Part of a small language model's weights.
Architecture: no biases in attention or MLP, untied embeddings.
Each number is 128 + 24 x the weight over its row's rms, rounded and kept within 0 to 255. Layers, rows and columns count from 0. The size above them is the row's rms in percent of the matrix's.

# layer 12 MLP gate, 704x256, rms 0.233, rows 218-234, columns 64-127
size [ 99  96 102  95 102 104  96  99  99 101 102  96 106 100  96 102  99]
[[135 133 134 117 102 128 147 132  86 174 127 103  98 151  90 164 118 153  78 100  77 114 166 163 133 145 100 114 111 111 132 146 135 146 112  87 117 133 135 134 116 168  94 160 111 143  69 151 133 116 178 110 123 136 147 130 108 126 124 174 121 130 135 127]
 [132 116 127  86 165  82 113 171 120 129  88 130  95 163 151  94 141 136 124 140 114 122 120 170 155 129 148  99 117 120 119 167 128 125 148 103 122 175 123 117  77 130 139  59 164 162 138 151 123 126 120 112 169 122 135 145 123 119 116 164  95 158 114 123]
 [131 143 132 151 159 126 116 163 140  89 127 119 145 149  92 144 111 124  69 165 107  84 153 100 135  96 133 201 114 100 151 116 140 103 146 154 134 116 157  77 131 122 103 100 106 140 118 138  89 145 161 138 158  95 146 168 177 112 109 112 135 160 165  97]
 [157  97 107 118 108  66 147 100  80 104  95 147 116 172 127 127 113 126  98 115  99  77 186 127 156 111 108 127 119 148 147 116 167 143 142 108 145  95 158  94 145 127 164  92 149 131 110 122 116 140 128 150 137 128  70 122 143 148  85 130 128 112 131 126]
 [ 93 170 106 122 114 137 119 145  98 128 109 160  92  97 151  99 118 109 160 162 136 143  96 137 150 134 187 144 131 131 104  97 185 124 173  92 117 120 116 123 115 153 108 104 125 110 100 143 160 128 155 125 198 157 123 166 149 136 136 133 143 172  90 152]
 [109 111 121 130 106 164 131 168 110  92 119 164 103 136  88 100 163 129  80 146 119 155 105 148 140  93 113 103  85 132 139  91  78 130 178 112  89 141 116 101  63 138 108 126 103 153  87  47 136 152 116 128 100 186 126 152 117 128 138 154 131 142 162 138]
 [162 129 121 140 115  89 148 119 161 145 161 134  91 136 152 118 179 128 100 170 124 136 128 143 150 166 137 134 115 108 125 111 139 115 145 134 126 143 110 105 114 122 125 108 177 159 129 133 140 153  99 143 132 155  62 113 102  88 116 146 152 120 141 118]
 [159 104 118 175  80  77 130 107 123 157 140 164  94 133 180 167 109 138 142 135 134 128 122 118  92  98 154 145 144  83 132 121 111 142 141 116 103 152 128 161 112 100 154 116 129 100 120 106 118 101 113 118 121 133  80  92 150 110 139  96 120  96 101 117]
 [151 147 141 104 110 112 151 138  91 154  99 144 159 103 125  93 135 130 114 102 116 187 155 131 107 103 140 108 124  96 112 156 136 159 139 117 128 128 132 140 139 147 170  97 156 124 135 140 146 141  85 130 103 153 101 113 118 101 167 116  93 154 122 100]
 [160 129 109 138 117 135 101 128 139 126  98 130 110 155 161 177 160 107 134 136  94 156 122 134  74 127 111 129 149 134 135 153 145 124 145 126 150 147 103  77 156 136 125 104 110 142 138  96  84 141 171 135 117  99 108 142 120  98 135 110 120 118 113 119]
 [149 152 154  88 149 135 118 123 136 108 120 108 122 104 126 144 126 169 174 151 109  94 120  97 121 176 120 112  87 159 178 117 143  85 122 143 152 113 107 130 159 126  77 145 108 156 104 116 184 105 116  87 140 132 137 165 127 144 172 148 140 103  95 150]
 [149 132  94 115 126 163 116 136 140 129 130 168 119 179 173 139 152  85 128 150 161 114 160  93 102 124 138 112 105  95 120 144 165 127 127 117 126 111 149 135 128 159 137 134  99 118 115 167 127 113 103 151 115  82 147 155 118 126 164 140 163 132 132 142]
 [155 134 133 129 159 110 124 109  96  97 117 122  91 132 139 111 122 111 105 126 195 116 128 118 111 120 136 110 123 142 128 122 133 107 117 107 133  98 146 137 158 185 171 113 139  59 105 106 146 133 141 110 122 135 138 159 109 128 150 139 125 137 117  99]
 [114 133 119 109 131 134 152 112 111  96 104  95 121 134 134 115 115  91 108  91 124 159 129 143 125  96 126 146 136  87 126 132 110 111 153 133 121  93 133  73 121 173  91 118 128 166 119 142  97 187 162 131 149 157 173 125  75 171 121 128 116 152 106 134]
 [144 120  99 188 158 135 143 160 130 117 121 131 142 151 175 122 118 132 119 152 132 160 118 100 121 102  70 115 105 129 122 120 113 106 153 125  84 132 142 159 114 134 103  85 141 144 123 148 171 153 152 119 139 159 107 105 121 114 132 132 157 130 143  83]
 [107 100 146 129 182 168 125 123 154 111 120 151 126 130 121 123 156 115 140 140 123 118 127 107 159 139 115 131 109 151 102 129 116 148 147 125 121 115 120 165 105 118 101 132 111 176  96 154 119 126  60 110 124 107 113  83 121 156 135 172 190 163 126 104]
 [101 145 122 145 117  99 103 155 160 122 112 127 168 173 110 122 106 130 143 108 150  95  59 134 157  82 160  96 145 112 148  94 127 165 151  81 144 127 144 126 111 136  66 105 102 111 144  88 145 101 168 134 148 129 153 115  96 135 127 153 114 157 156 120]]
# layer 12 MLP up, 704x256, rms 0.249, rows 218-233, columns 64-127
size [ 99  99 105  92 105 103  99  98  97 101 107  98 112 104  94 102]
[[114  98 125  82  94  92 126 178 129 134  70  88  87 105 144 150 116 147 112  95 106 155 129 134 106 139  92 143  98 117  89  93 154 114 153 163 134 124 106 136 162 136 104 131 102 119  82 160 130 151 122 135 139 102 173 115 107 169 124 147 158  87 153 131]
 [157 152 129 149 128 119  95 133 141  88 150 121 146 165 161 123 155  74 119 131 134 152 140 130 159 126 130 123 133  98 107 130 157 123 137 110 129 134 132 139 146 100 175 139 145 135 162 143 102 155  56 134 187 149 151 154 152 119 122 160 155 113 118 106]
 [106 145 131 137  88 173 135 140  96  94  95 176 121 121 107 104 132 162  68 107 137 163 170 162 111 127 129 102  86 140 125 148 132 147 115 125 138 157 116 160 122 139 142 103 117 175 134  85 152 122 158 109 156 162 122 110 137 106 103 147 139  95  99 148]
 [132  95 121 166 106 131 149  90 134 143 138 113 104 154 139 130  93 133 143 142 116  97 125 133 126 123 118 108 151 123  99 119 115 159 173 127 132 115 127 153  90 139 160  94 150 107 103 130 120 113 113 150 118 114 153 115 126 134 120 168 136 164 133 153]
 [162 109 112 129 111 127 144 103  97 120 114 134 163 124 106 147 131 162 128 135 130 102 119 136 142 140 124 129 166 133 138 104 146 106 124 145 104  94 121  94 115  89 107 155 131 112 112 122 119 131 153 100 129 119 110  92 115 148 132 122 157 160 182 158]
 [143 110 147 143 108 119 135  93 114 126  94 157  81  99 148 112 108 116 102 135 112 151 125 116 139 163 121 189 148 123 127 118 143 136 138 112 135 121 138 147 147  91 122 141 173 126  97 133 120 146 102 164 147  92  94 105 141 109 115 125 120 134  92 137]
 [155 105  90 185 126 113 144 110 109 143 141 120 116 148 125 128 127 151 111 185 135 111 129 149  95 109 135 116 151 105 137 127 112 160 146 117 125 128 157 110 154 153  90 127 125 151 135 143 130 160 114 118 102 116 133  94 127 111 127 186 130 143 148 112]
 [115 126  98 106 124 161 150 145 137 116 117 123 144 145 100 128 156  91 179 127 134 163 153 113 122 181  99 133  87 150 109 148 138 132 124 130 108 132 162 105 119 157 151 143 165 149 122 139 105 135 126  85 162 131 156 139 144 150 175 114 157 129 124 111]
 [141 136 140 161 122 152 122 115 135 102 116  98 130 160 144 107 104 144 116 156 130 108 123 106 105 171  93 123 111 151 124 155  62 135 127 132 134 155 152 175 138 101 132 159 123 102 140 119 138 140 144 140 150 156 119  90 102 137 106 126 137 154 104 117]
 [169  91 124 111 133 178 144 153 129 150 126 152 123 164 134 132 135  92 129  97 130 141 128 124  95  84 161  83 158 134 134 124 129 177 173 148  84 148  95 118 125 142 136 145 135 132 118  91 120 156 163 133 149 110 108 125 113 174 121  89 143 140 104 141]
 [105 152 147 123  97 135 170 149 106 194 135 167 147 181 124 119  98  99 132 149  83 157 151 124 119 160  88 132 133 101 109 119 128 135 118 108 116 126 125 124 128 139 119 136 116  88  98 115 145 105 142 169 146 119 129 104 124 139 118 139 131 123 142 148]
 [144  77  88 142 117 127 116 133 127 144 130 128 153 139 106 142 129 135  93 123  94 112 100 131 139 136 144 109 153 152 114 105 131 139 111 172 122 129 168  90  59 166 143 179 143 191 146 142 142 158 123 111 112 115 165 145 147 109 131 117 109 150 144 181]
 [ 63 114 110 140 148  99 132 142  87 129 102 101 107 139 132 163 138 110 114 148 165 114 121 122 123 141  74 110  87 146 123 162 105 133 115 109 146 157 168 129  97 109 155 104 119 121  57 111 128 105 101 170 138 184 152 101 119 185 136 131 105 160 122 112]
 [151 159 149 149 138 158 106 123 109  96 130  89 146 121 139 117 111 145 116 131 138 147 153 163  99 123 121 129 159 142 134 116 127 136 130 144 147  99 142  79 142 162 111 156 130 137 140 141 132 137 139 119 141 133 151 124 123 128 128 143 119 163 121 123]
 [106 104 104 128 147 134 166 134  94 126 118 124 121 121 103 141  86 115 100 157 148 159 140 134 139 115 155 137 161 119 112 150 101 101 123 100 130 147 142 123 149 117 114 162 115 159 131 117 165 126 139 124 169 158 149 101 106 125 106 136 106 139 125 137]
 [138 124 118 143 147 134  96 145 105  69  96 147 104 104 111 130 101 179 131 116 121 113  98 103 130 132 161  87 140 152 131 141 138 111 176 164 118 150 100 130 115  92 119  81 117 116 107 106 166 115 103 124 109  78 150 192 133 148 132 145 124 117 138 150]]
# layer 12 MLP down (transposed), 704x256, rms 0.0869, rows 218-233, columns 64-127
size [ 99 100 102  93 108 100 104  97 100 105 106  99 111  96  93  97]
[[126 143 134 149 146 159 114 144 141  91 124 134 101 138 123  97 113 171 115 124 120 132 139 174 118 164 111 159 111 120 121 130 121  98 144 104 129  92 125 135 138 124 142 132 128 163 143  70 132  77 127 128 119 139 129 152 138 126 147 144 120 110 135 159]
 [132  99 135 129  86 110 112 139 133  95 135 117 120 148  95 110 137 101 133 106 133 120 142 158 151 108 146 139  91 127 146 109 141 111 172  86 124 150  93 117 158 121 106 143 135 142 130 137 150 141  95 115  87 102  78 120 162 116 130 150 118 138 128 123]
 [145 135 104 143  93 107 135 152 107  99 145 112 130 147 106  89 149 115 131 102 111 164 137 197 130 138 115 129 107 145 117 140 153 157 174 136 159 116  84 160 135 139 169  91 152 107 120 111 112  99 119 123 176 102  98 147 135 145 133 135 132 136  82 191]
 [106 117 121 138 129 140 128 107  96 126 164 106 141 148 150  96 148 116 137 102  99 116 113 129  87 148 119 101 139 116 147 138 142 133 142 108  55 140 121 157 138 139 160  65 105  94 146 140 115 127 145  94 160  96  96  92 100 122 136  92 133 117 162 151]
 [142 133 139 133 166 121 136 122 158 101 154 123  99 133  85 125  82 103 140 140  96 106  68 106 139 153 111 169 104 130 157 121 109 128 112 131 123 131 155 126  88 173 149 128 144  98 134 132 137 119 150 146 138 118 121 152 160 134 149 154 142 126 185 115]
 [122 114 129 166 139 159 137 115 100 115 150 131 163 121 133 122 122 109 138 143 133 129 116 128 169 100 148 117 165 106 135  73 151 134 125 118 147 148  82 142 121 123  95  96 166 127 152 172 129 187 110 110 104 108 166  90 163 152 129 100  91 186 101 139]
 [110  85  93 104 142 146 122 115 112 173  95 117 133 111 142 116 117 140 156 106 161 144 174 132 107 129 123 103 136 132 149 136 117 128 118 141 109 141 123 118 146 139 105 147 103  96 131 147 133 143 123 131 122 140  89 109 148 147 126 113 111 156 150 139]
 [124 186 139 144  95 132  99 161 137 140 121 175 119 106 117  98 108 139 115 136 135 110 122 108 119 158 141  80 103 169 110 104  95 125 128 126 127  93 129 105 107 124 123 131 171 165 117  89 145 149 125 104 120 142 149 159  93  88 116 125 124 129 119 149]
 [126 130 165 148 126 137 139 130 103 136 158 150  93 147 118 133 122 127 105 133 132 124 133 133 101 168 118 139 116 135 118 112 134 130  90 156 161  69 139 123 152 100 152  95 124 111  88 138 112 117 131 138 123 118 158 150 112 134 154 136 146 153 113 117]
 [133 114 117  94 128 102 107 130 121 149 108 139 124 127 114 118 124 152 113 121 104 163 146 140  84  94 125 133 152 114 154  92 137 143 122 141 123  96 128 145 134 149  58 131 111 129 143 140 107 113 165 116 116 138 141 147 103 137 135 112 149 158 134 188]
 [118 106  98 164 138 160 192 139 136 159 121  87 136 139 121 100  95 117 108 113 104 130 135  94 146 124 140 115 179 118 134 113 121 128 177 124 139 122  96 156 132 130 124 114 113 123 126 119 128 175 157 150 149 156 127 146 135 114 176 116 142 136 140 104]
 [184 139 108  88 148 163 124 127 162 113 122 185  97 127 127 103 174 135 154 138  97 116 113 111 128 176 149 145 118 135 122  95  93 135 132  96 104 121  88 158 136  93 144 151 121 133 106 133 110 161  82 117 129 136  99 137 126 107 172 146 122 104 119 144]
 [113 148 141 134  99 153 119 109 136 134 136 132 126 126 147 106 109 101 127 118 145 155 142  70  86 143 123  96 120 145 125 129 123  88 103 135 106 135 138 138 120 143 150 145 113 102 108 150 109 114 138 100 134 139 126 123 109 155 127 136 156 129 138 159]
 [149 121 140 133 154 100 112 129 117  96 119 146 143 107  94 126 100 139  69 114  93 120 175 134 114 120 114 181 113 109 173 121 166 183 183 137 114  99 153 174 128 160 134 137 136 177  97 140 110 141 101 137 127 108 166 113 143 146 143 104  94 113 117 106]
 [100 112 158 141 118 124 123 150 147 115 157 139 143 164 161 121 148 115 107 135  94 108 113 165 127 127 127 142 159 145 148 126 103 159 103 125 131 138 129 131 143 125 130 109 173  70  95 126 122 113 153 128 136 140 139 157 118 107 148 139  88 139 191 141]
 [136 119 128 132 151 111 128 114 153 141 124 132 141  96 162 126 135  92 148 153 117  80 119  73 157 194  96  99 145 104 106 141 117 110 166 160 103 128 129 128 136 115 120 135 153 133 140 156  87 102 107 100 156 109 150 170 165 122 135 123 128 139 115 137]]